{
  "num_attention_heads": 2,
  "num_key_value_heads": 2,
  "positions": "rope",
  "rope_fraction": 1.0,
  "attn_scale": 0.177,
  "init": "orth",
  "weight_decay": 0.05,
  "lr_head": 0.0129,
  "final_lr_fraction": 0.0,
  "max_steps": 4517
}
Each number is 128 + 32 x the weight over the matrix's rms, rounded and kept within 0 to 255. Layers, rows and columns count from 0. Numbers have three digits each.

# layer 9 MLP down (transposed), 256x64, rms 0.222, rows 110-159, columns 0-63
158139202122131132085085078125136160064077150098158136117155162099155165095092114099137168122127110079114086164134124053130148117151210113143153187125095158110101117096190135160157148146130136
125135146079145145152126126078150093153130141100101083158178122194108102187169152120117113104118155169102088136107149080151093113151152035075136108069129130167152129192109126144120107118125157
168065114133108164100151118131141159160052157113171157112166075089200135127186069149175135141110071157082115109122086140169081070130084104111145141109107091140094147149148135149153112133093173
099089166122126143114163176144175151163219109118103127113164158081179138169151068068134141173174165082072119064108127164084169102124110126148174146140146132145078125159150102132116135189061140
106096068100085164149080121159132065156098071090116106112133177111200077130140094116081166116075117133103156151171162152162047106135152179168111163147116153121180097082136151097078143152149134
090183087122092099146122080081137136128090076103200149092162136190103106116170175186087189124098130076124138156125094139097110109110165121098094163143135072140109127165109115152100144129124146
073109145106116079128160133163095129160174125119127107142098099077139182137087094160128121138090119157103142132151114102114111126107120153143136188082196165067131127131092119065133163104167154
129151101167177139139132148167178114066126142114127173088111166176186160158137206172134150140090195124136112102070101146118099152119149145128108124128165077100180129127125135154120128147108105
132106150147103107092169127163132148101143138081116167117052192054117132099147154113107133160102134104164138077103144124168146189167133195137082128123171112123131108112093134060140149147161062
108140096141118139121089080165161128109120185168160117095091117147139165126126176131160118175072170121143135153125095060142124123166101156122100127148108190130123157119150166073169193115062090
193135119106185146124167141117133096087141135117071085140117141097078126095132141108142123078162146165175077165147094131154109116093145205157117128088155122157145142139154089120122097173165103
167127108145128158102110096141100088144154198084135106131130144116086148157145127117178112181149109123116153172126133144122154123138113113227149171159110193090155093172087141083234122081117103
162108180157171134193193122145153151096104072177178102139145136093113156156071094130155170123151111103084169137084123113047131124139169147117144093143133198078133132113067072111151115095086097
123143188107190132164162115127147112073109092083097141120166164141092149090131134129158187082127145083153160146110102121170133064158066153119140135133108130134117126106092112099117172138137165
120148057142074140132106125126137096043129097151163146071113122164179133107138114137090066092089109136111150104078192129119112140121127114161083204152132124187145125123124140103134133084142110
069112160110106108091118134168145111158135107110102120119174055116133105154174101102105135142116124154128109090079124122190097187200135150167076112114136080107146178157125153070139129154148132
156125145145166137120204136124133133158118103075162138113103032136153172168097088130112185073116141088081132084145151128132102128146086153097119097136131143114082140140109133122156123126137173
101109117163146121126094140164154143157110114084059157150137136135142164097118160118145079106148184104138128140145140153127107102169114166089177098073146138103147122122121100146138143130114190
079155114179106105134076141157104139108141140129079112148086115108209059162192133168147116089090125117137132154153158192149156126139114148195090097159151138128157057137160103043119134131047154
047145078110138185195127132072118140164192113091074140113126130087136064076138191170144113136065145152137150108070161090131117086090102062162112199124146145118134101072092154114107164070138084
180095178124181161191116142138131167170141186119126139125093145154097123112121149117090154144132155110081123108117109141159105146109135130122084131095133136101143142148176121164139142156120157
236083121104135139072110117101098138120112122091146153154115146167118144137068154174062144129133135144151130143075200104125191103145128133157102115076156121142094165121098127072100079092105159
107072105179112140161095118108109082085148114138092174141072110131083190151139114111126092094094093074138111190117160106088133051125131140141090150141157133155152129096144098163124099102118146
126131110120088157088120167083110082006223145177129094102126113059143155118139138107159064136108131104168176114135160141163093170090070112192179091127118117148188165168088131152176143081138133
165133105152146158119147117121144159148105152120070122104145135117126098103125178147160108121141123135150125134127147057102113143135109062145093139171112097126215137099109104147125076096173085
124063153171131136132112120146179104100133151149098160096102116126080101161145156090107101143107116122136165165073103084133104087139086143119156137157129108136092110092096162088158153171089122
131138144137133132127143166142158105117121141208111177185159221107129161161131154106090160125118162114166153093100082138107109105126046115111164136167108136114105123157107089137065135157131088
140183123059143136154173164097080113177113164094148154126151210119111190075111079161123116119144155125043152096122103078116126167142128163152186141127103102129126096094131103104124140139156082
170183104128139129109153136214114134098120121092155100133124098077123127088105153097114140153107162074082090081113112204133169114095118121155155083138135070143160105171136120103076154133109158
158135117104096071127205138181115099109176113159172150153139153096080094171129151090109097087153070152135088159160065155122153123170153152081113125143059094101121097197177160109072166152142136
069156135111107071145077125180138145140111126067107192091110174145159135112105173115108124134155125108113097055099132098102145080081115111093141168128069140093059086109169151087112136111118111
165142094127154139126143158132089131143117086157140125097091118126107177149137176118080146136123145109058088136146155115111155129154164218113156111147122100126098125112137125123120137109101131
181151110104156149102122106108131117109122127116134172139187162153126156122157098130130165105131098153115116137099117119156106103141129146134170135124116111123134135113103147089120098118157088
115123121120150107165086071133146114053131193153181151108217120113152141146161128155144076114062073112113048196096138088128158100138144103134125097148119130130082144143160160177079119116198079
103228212153104116063113145172120108119165119162174095177161217094126110152112162101178063134124092087156060017129163112108140072115137099164139104160165178090114151156077142103104192178048185
132069129081147100125099134178139162147128150165129111158141125105095145140130106134112197146152158131178102076142123175103158150094132166147139106123087142126083157101102058081120127167118117
118128171231145114101173102113123124149174145159166091144103100101109156149127125102114177127148090095131099116138141133149123124152079105159145065099155120113102126104044160108114199144119173
155153159104161120133159135094180146130190105120138123139176160137086122106115137180078152124111148095179115148098136113113118151171104172152169107116185121141188192068105082102143169128145133
138086088183046152154170089126173125094146192138165136115135102189160137158058094152134100119074120095130169134103133092149082060118068167116135152117133191087180086142125131103183176064173141
124145149146163130151081089083151140145132063104106153110137100176099158119137119105094086157100139159141104143122154119171156097207111149144129095149116124175124107140156107144117114133113179
120052151173155116119185116128102111153132136147155106177103082105121141127071164161148066155114077177157165108199116212123152094131085114106166150144148132067114121127144075149087113122107168
118087126126177149134095115109119123120155133115109131142184144134062130149110108113172167082149154172141104155126088148137107136049096178081123191175134124136097135085118154104130129169149142
152136151163171108060174130151132146133159132063205148141150105166169165161083111116124138136149087177110112127102139127099064150146156133091124163085132119108121100147130091152211115109165120
167209076146097144112073146098135133122144171126149122126034180075165166079087167149118131183127130078146168119136100107091081194135142091157116149142121180150092129053136125100150131087084137
147104154142157163158191146159092158133122097123134122179146132131128150139151104159127149162133131130146096094130105115084059115163152116142099145113121149194140139146095118092117110165132180
170154126207137124149191148127114116193149125094149110120069116094135187137209128138139132140090050121112157127161101147131159170064107159121123055138128158121095122088127091115131172162167099
143147167077141123112144116162148125168081115093068167088156108142128139119125147132119171104138072096083158143144132145118141089201168182104122164122157129100122143086100174093163130111153089
138204078138153123122141146097176171081148120122166129122170145178076158116116122178116155149116161124199106120135180108163092122179208053138167094091100133084147115145106100166130151168137159
107100114093165127123079123099128113118101066151134139053165136153168102135122149105115141092154137152127156086125154120143087138137095090143159106138172086123149151081134101161138117115105114
104102105086095124133129131099111138053084133157131164159133120087164059112107128158104145184164148121191064114137134128098170165127140172132097054116111171108163108115125137120124140088102084
# layer 9 MLP up, 256x64, rms 0.236, rows 111-160, columns 0-63
131150100117172163057115155130149179118114122162180155138135122142156085134183089101127118123110157100196084121139115173159174157135058151105090153128131115212183134157140131153086145101124139
158167174099163122104074102116151193176075121114105109098119141113128101125139105149090142067092198094147126131118129172132122171098116167085135138140084111107065131153104138172115101131150122
137087182137112130082131113130121107141079087083149148169209082147158175076096152172151152079159135179114113133048120109096174157037121116110104151038157167165136199093157194117123106108163103
108156136141090062119190119096146197145132074092125147077125122132178083149097097105184149079147123202162174162132116140117141160174115103160140152154054116121149084093159145118126132124177098
117115107168144090132126148148173073112089117087139153143141114187137082151169125101140091162177166165151144166171101084161152127147142130075127109110178050117092088122164177131057148110103096
121103134102150161075109127127157160103126146114139142110094118141147062142186152077149159161118203109154196163113122110095113126083115095155075167129101143099127106153097128159074151131091085
161053194132110140116138077084070066138129143090147092148184137128137086122174171135070123147149101095150202138144229131104132072112103078144127191145114129132112138161136101154141121090135076
120158098173142155116135089120132100132132131159166155100173096148108143134069156090106112133089092179145127103097128074135135102102152137085126133090149130124164164202133174147049087063120180
067123179137096106137125155130086145142148083101139150126121083077077124183131110103155127147165090095090181089191163164148155131108137127135134113071107114123174128167100178153141024192160137
083103171130079139093091088100122170163159089119154097056118080126172063139131142141120132137101142079141140097059175102130144122124058071128170093209101079089148112111070168142087177081082179
186120209123118135180109119129079147025099113110097117209185044107073108144147095159128172041149073112094164166159108092109178080156123122084176103115089103087133127142134186134109078146139106
065111104121091090187093083163131104102079151090168204205101153084140063121106081102088070109147124137156086148084169165099126121122146133129131153086142072100138160117101208167169139125161136
096119081138159167113103121142110108130138117141138091190149150136153111092155106138107116152137159137085069167153126073159106130134113104112106098140099116136051098155151077136113075170144093
138146121184175084137097178100180154182137106131061083166131120056093109155189157147208129114164123139179171108170082138161140133125087091138126119071111096042103085088143129101090152178067118
161121159146121204116139147065067182081112158079086125148185163134155093116143155132149138111102107163145138114083066166116176115103092124063151187130122115195110137145160114134147158141140103
106184106077085076152086128153176076075123136116116140134136137140035140131125137138125114187129102111191132124160110122099130106131163115111097123103117145122145105148174091124119206120130103
133111141140082103116159154072136134103140110148152085121140139113094122131123097113103137096100110073112199085126159090140119141132123108122138159164134093116080132171124181115140163089157092
088144109174159093101106093165146134089166115181124110131085093145097132132141118115156106129139128105183163129122099115140102152117144082112160105121164115131134107112175111150107115157145157
124170110150136230148104101129128107116158111112220141117104098118101111066072105131110131223134149107103149120140163158108125081094129093157106169081126140124143110146165163178090098090154178
091126141161117119083107137101127106116136090184137082146187136115168128140131126140159112109129117100178140161102129131090113143157091144125183169171159148125099158088091139102080127181119142
106142121159083110103155145129162118090087108141179078109197104168090132098069180084156107164136105109184104136155125129140185134130128151133173126098097195147163174134111095135137162157131163
153119090171139155109123088114080125161174143143117090125105189128150068156182123067176162164166147114080091141118109143106116123101120102127095148140117108092107156127122144115169120147090145
118109144191170126107144139095156119179092116047081129159166097137129090166102078133182164096161103158123127107101100187082149132126173118101074153178180156098061098076116141102122129158119127
110184130127109177157143141138110165095097129068159117150128133158134070121166105124101087084117154038164110104110152160144144113153129131095081166152120141157114118149209084150128131121093157
129124153125061095132090160148086147080136124122152117145152172175128093116093109166145114136101121160123162097108135171142093103085191108112083128080167193151177197103164070118106125121127161
145100168167072096179153074073131119146173094097155091134107099141097108097134174165173084110133103112109144120117152070165139173108195096076106062094125086093136130153159127156157108078178152
165071166126082110122157102130181157119143126155091167149118053088123149160089165104154120159133104083212111136145145150118137059065148062126103075096112174141148148107114127167199115159093172
129112169183086114165094110132132109144167165116119106058165117195147167158098096132086144118100114145185158155126109139159121165123148078152134131142080154126109181054105140103113120143104151
120109120115130159121122091151146033111131146067121121120069056065104101149186156129112121163185110165104165145121122165079165080171143112136101064151104140102145093154160129201179091121155132
098118085160162112147132088123110161150099081136120150072132075157127110114127100038120141157165136117142125074102137178138111105112104126080173181149111135085096145157127129183118164057141164
126067165140114149125164141107164126106116123091107129201172133072118103147126077194132153068116115126183151092121202124093091154164083049122021133091161073099157121116094158148140114135191122
102128165154122089126092103110104144121132139135125097130092110086102106152118196151137109137130123107165125096095132142124151161098088116143097153151106144138135139124130150125143130130129126
121084121120100134095114090182191131078130169101114181138136134103180118128127182126152092150090110100135071139160143124075135108079161159078121137158130092119129120123105195154132118104179092
152161172124111141056122090174141064196107188098193061147174159154127149083106110148143150085106084159122096047144179094140105140077072130139147117156098116080103139142107167184114149139067145
146175070153141088148082116141171145057148125096159156105147137127152100160123121163138117155108103141132114096199148119154166153179181122101085127088123151112136122101131153112149118118102116
152151106119117080147076113102093147082189130109132066106142144103074117047165147197056100131087105152114153129157104147099145120207139094067144147117078073155203091117156158099109130154159137
145096158129118136133147156167096150138095162119096109059131142069102115110144164133174154139170127111111142110064182147088122090148139122073089137145122101060142112093133151158113089143111173
140145192140136130132108086163073072074105127093101070147157135120118215168135163156160144128170123149106083144209131205148125146142076062174100099118092120134055115134152096161135069102174100
112101143125105108086143124147170122129122173121153110154121152083104099156108121141172095072138088080127138094131114113089130098021132095156081142108124141087099184115111178081126167101130094
135087157074089152113141122171143129124054114078159217105098097160138098103077127092108138099128081071113167179153173122106101178111164107142058132143143149157186111128180152156123160150088095
150091107107122167093188134137154192088137142136163122152156140153075135092094123067106112123119157135115170137169099165143136148129098128148069121111127158118172147122149078190090131063122117
102122152162075144120139093147123122164093121194113114142190082123122119192194197075164110101085152095132049196109107141143116161086103174154120110145070149126096091136085140129111096126080084
065113147138196099144137137163135053104175118146114063111149107181135091151152112139129144105117098174111113133127088157110125148158109125114146094077091088107118141134125110151082072128101105
136168097140127131151154078181166180142132133154111124129110076077140153121114117193134182128093131095113116089191155152138179093125134160115136123135099164099156135172157121145117094094055126
132189082187108163172149092131153142140159162115170089127155123093162122065103138172136147098150120113094106107109149116139186171101108104171157059115149151092131138124162132138181127174150052
079104109136092072127118142165103135077163135141153130147131178164114083119075089163151131137181159134160074110134098095150149191060099136124116050190136120130089079136122063166110141149090129
151140179104091076114079127095097143133161202097116104131087127134085094147138132165116180139079144191128106088159162139138172187135109143119117155166120126141157128117139160112122054136141169
139125150108130131082117082092158120127148199138090149167165197117085109146126104138113113127126100083165166142164132130120131158128141134147176137161110145170172151108152171089126137133151155
159126171160155087097103171190181139147212076119124070122145178146068159152180138111171114106050127135085180127114102128182087116115165081148175176147109090139097112137108132122132144150224216
144140111160154138135141185135111108112111118170070096153129162144148119113082135111118175113131084074136091137138142117222098193094078023135129141078065114152146183172083074194193145173114110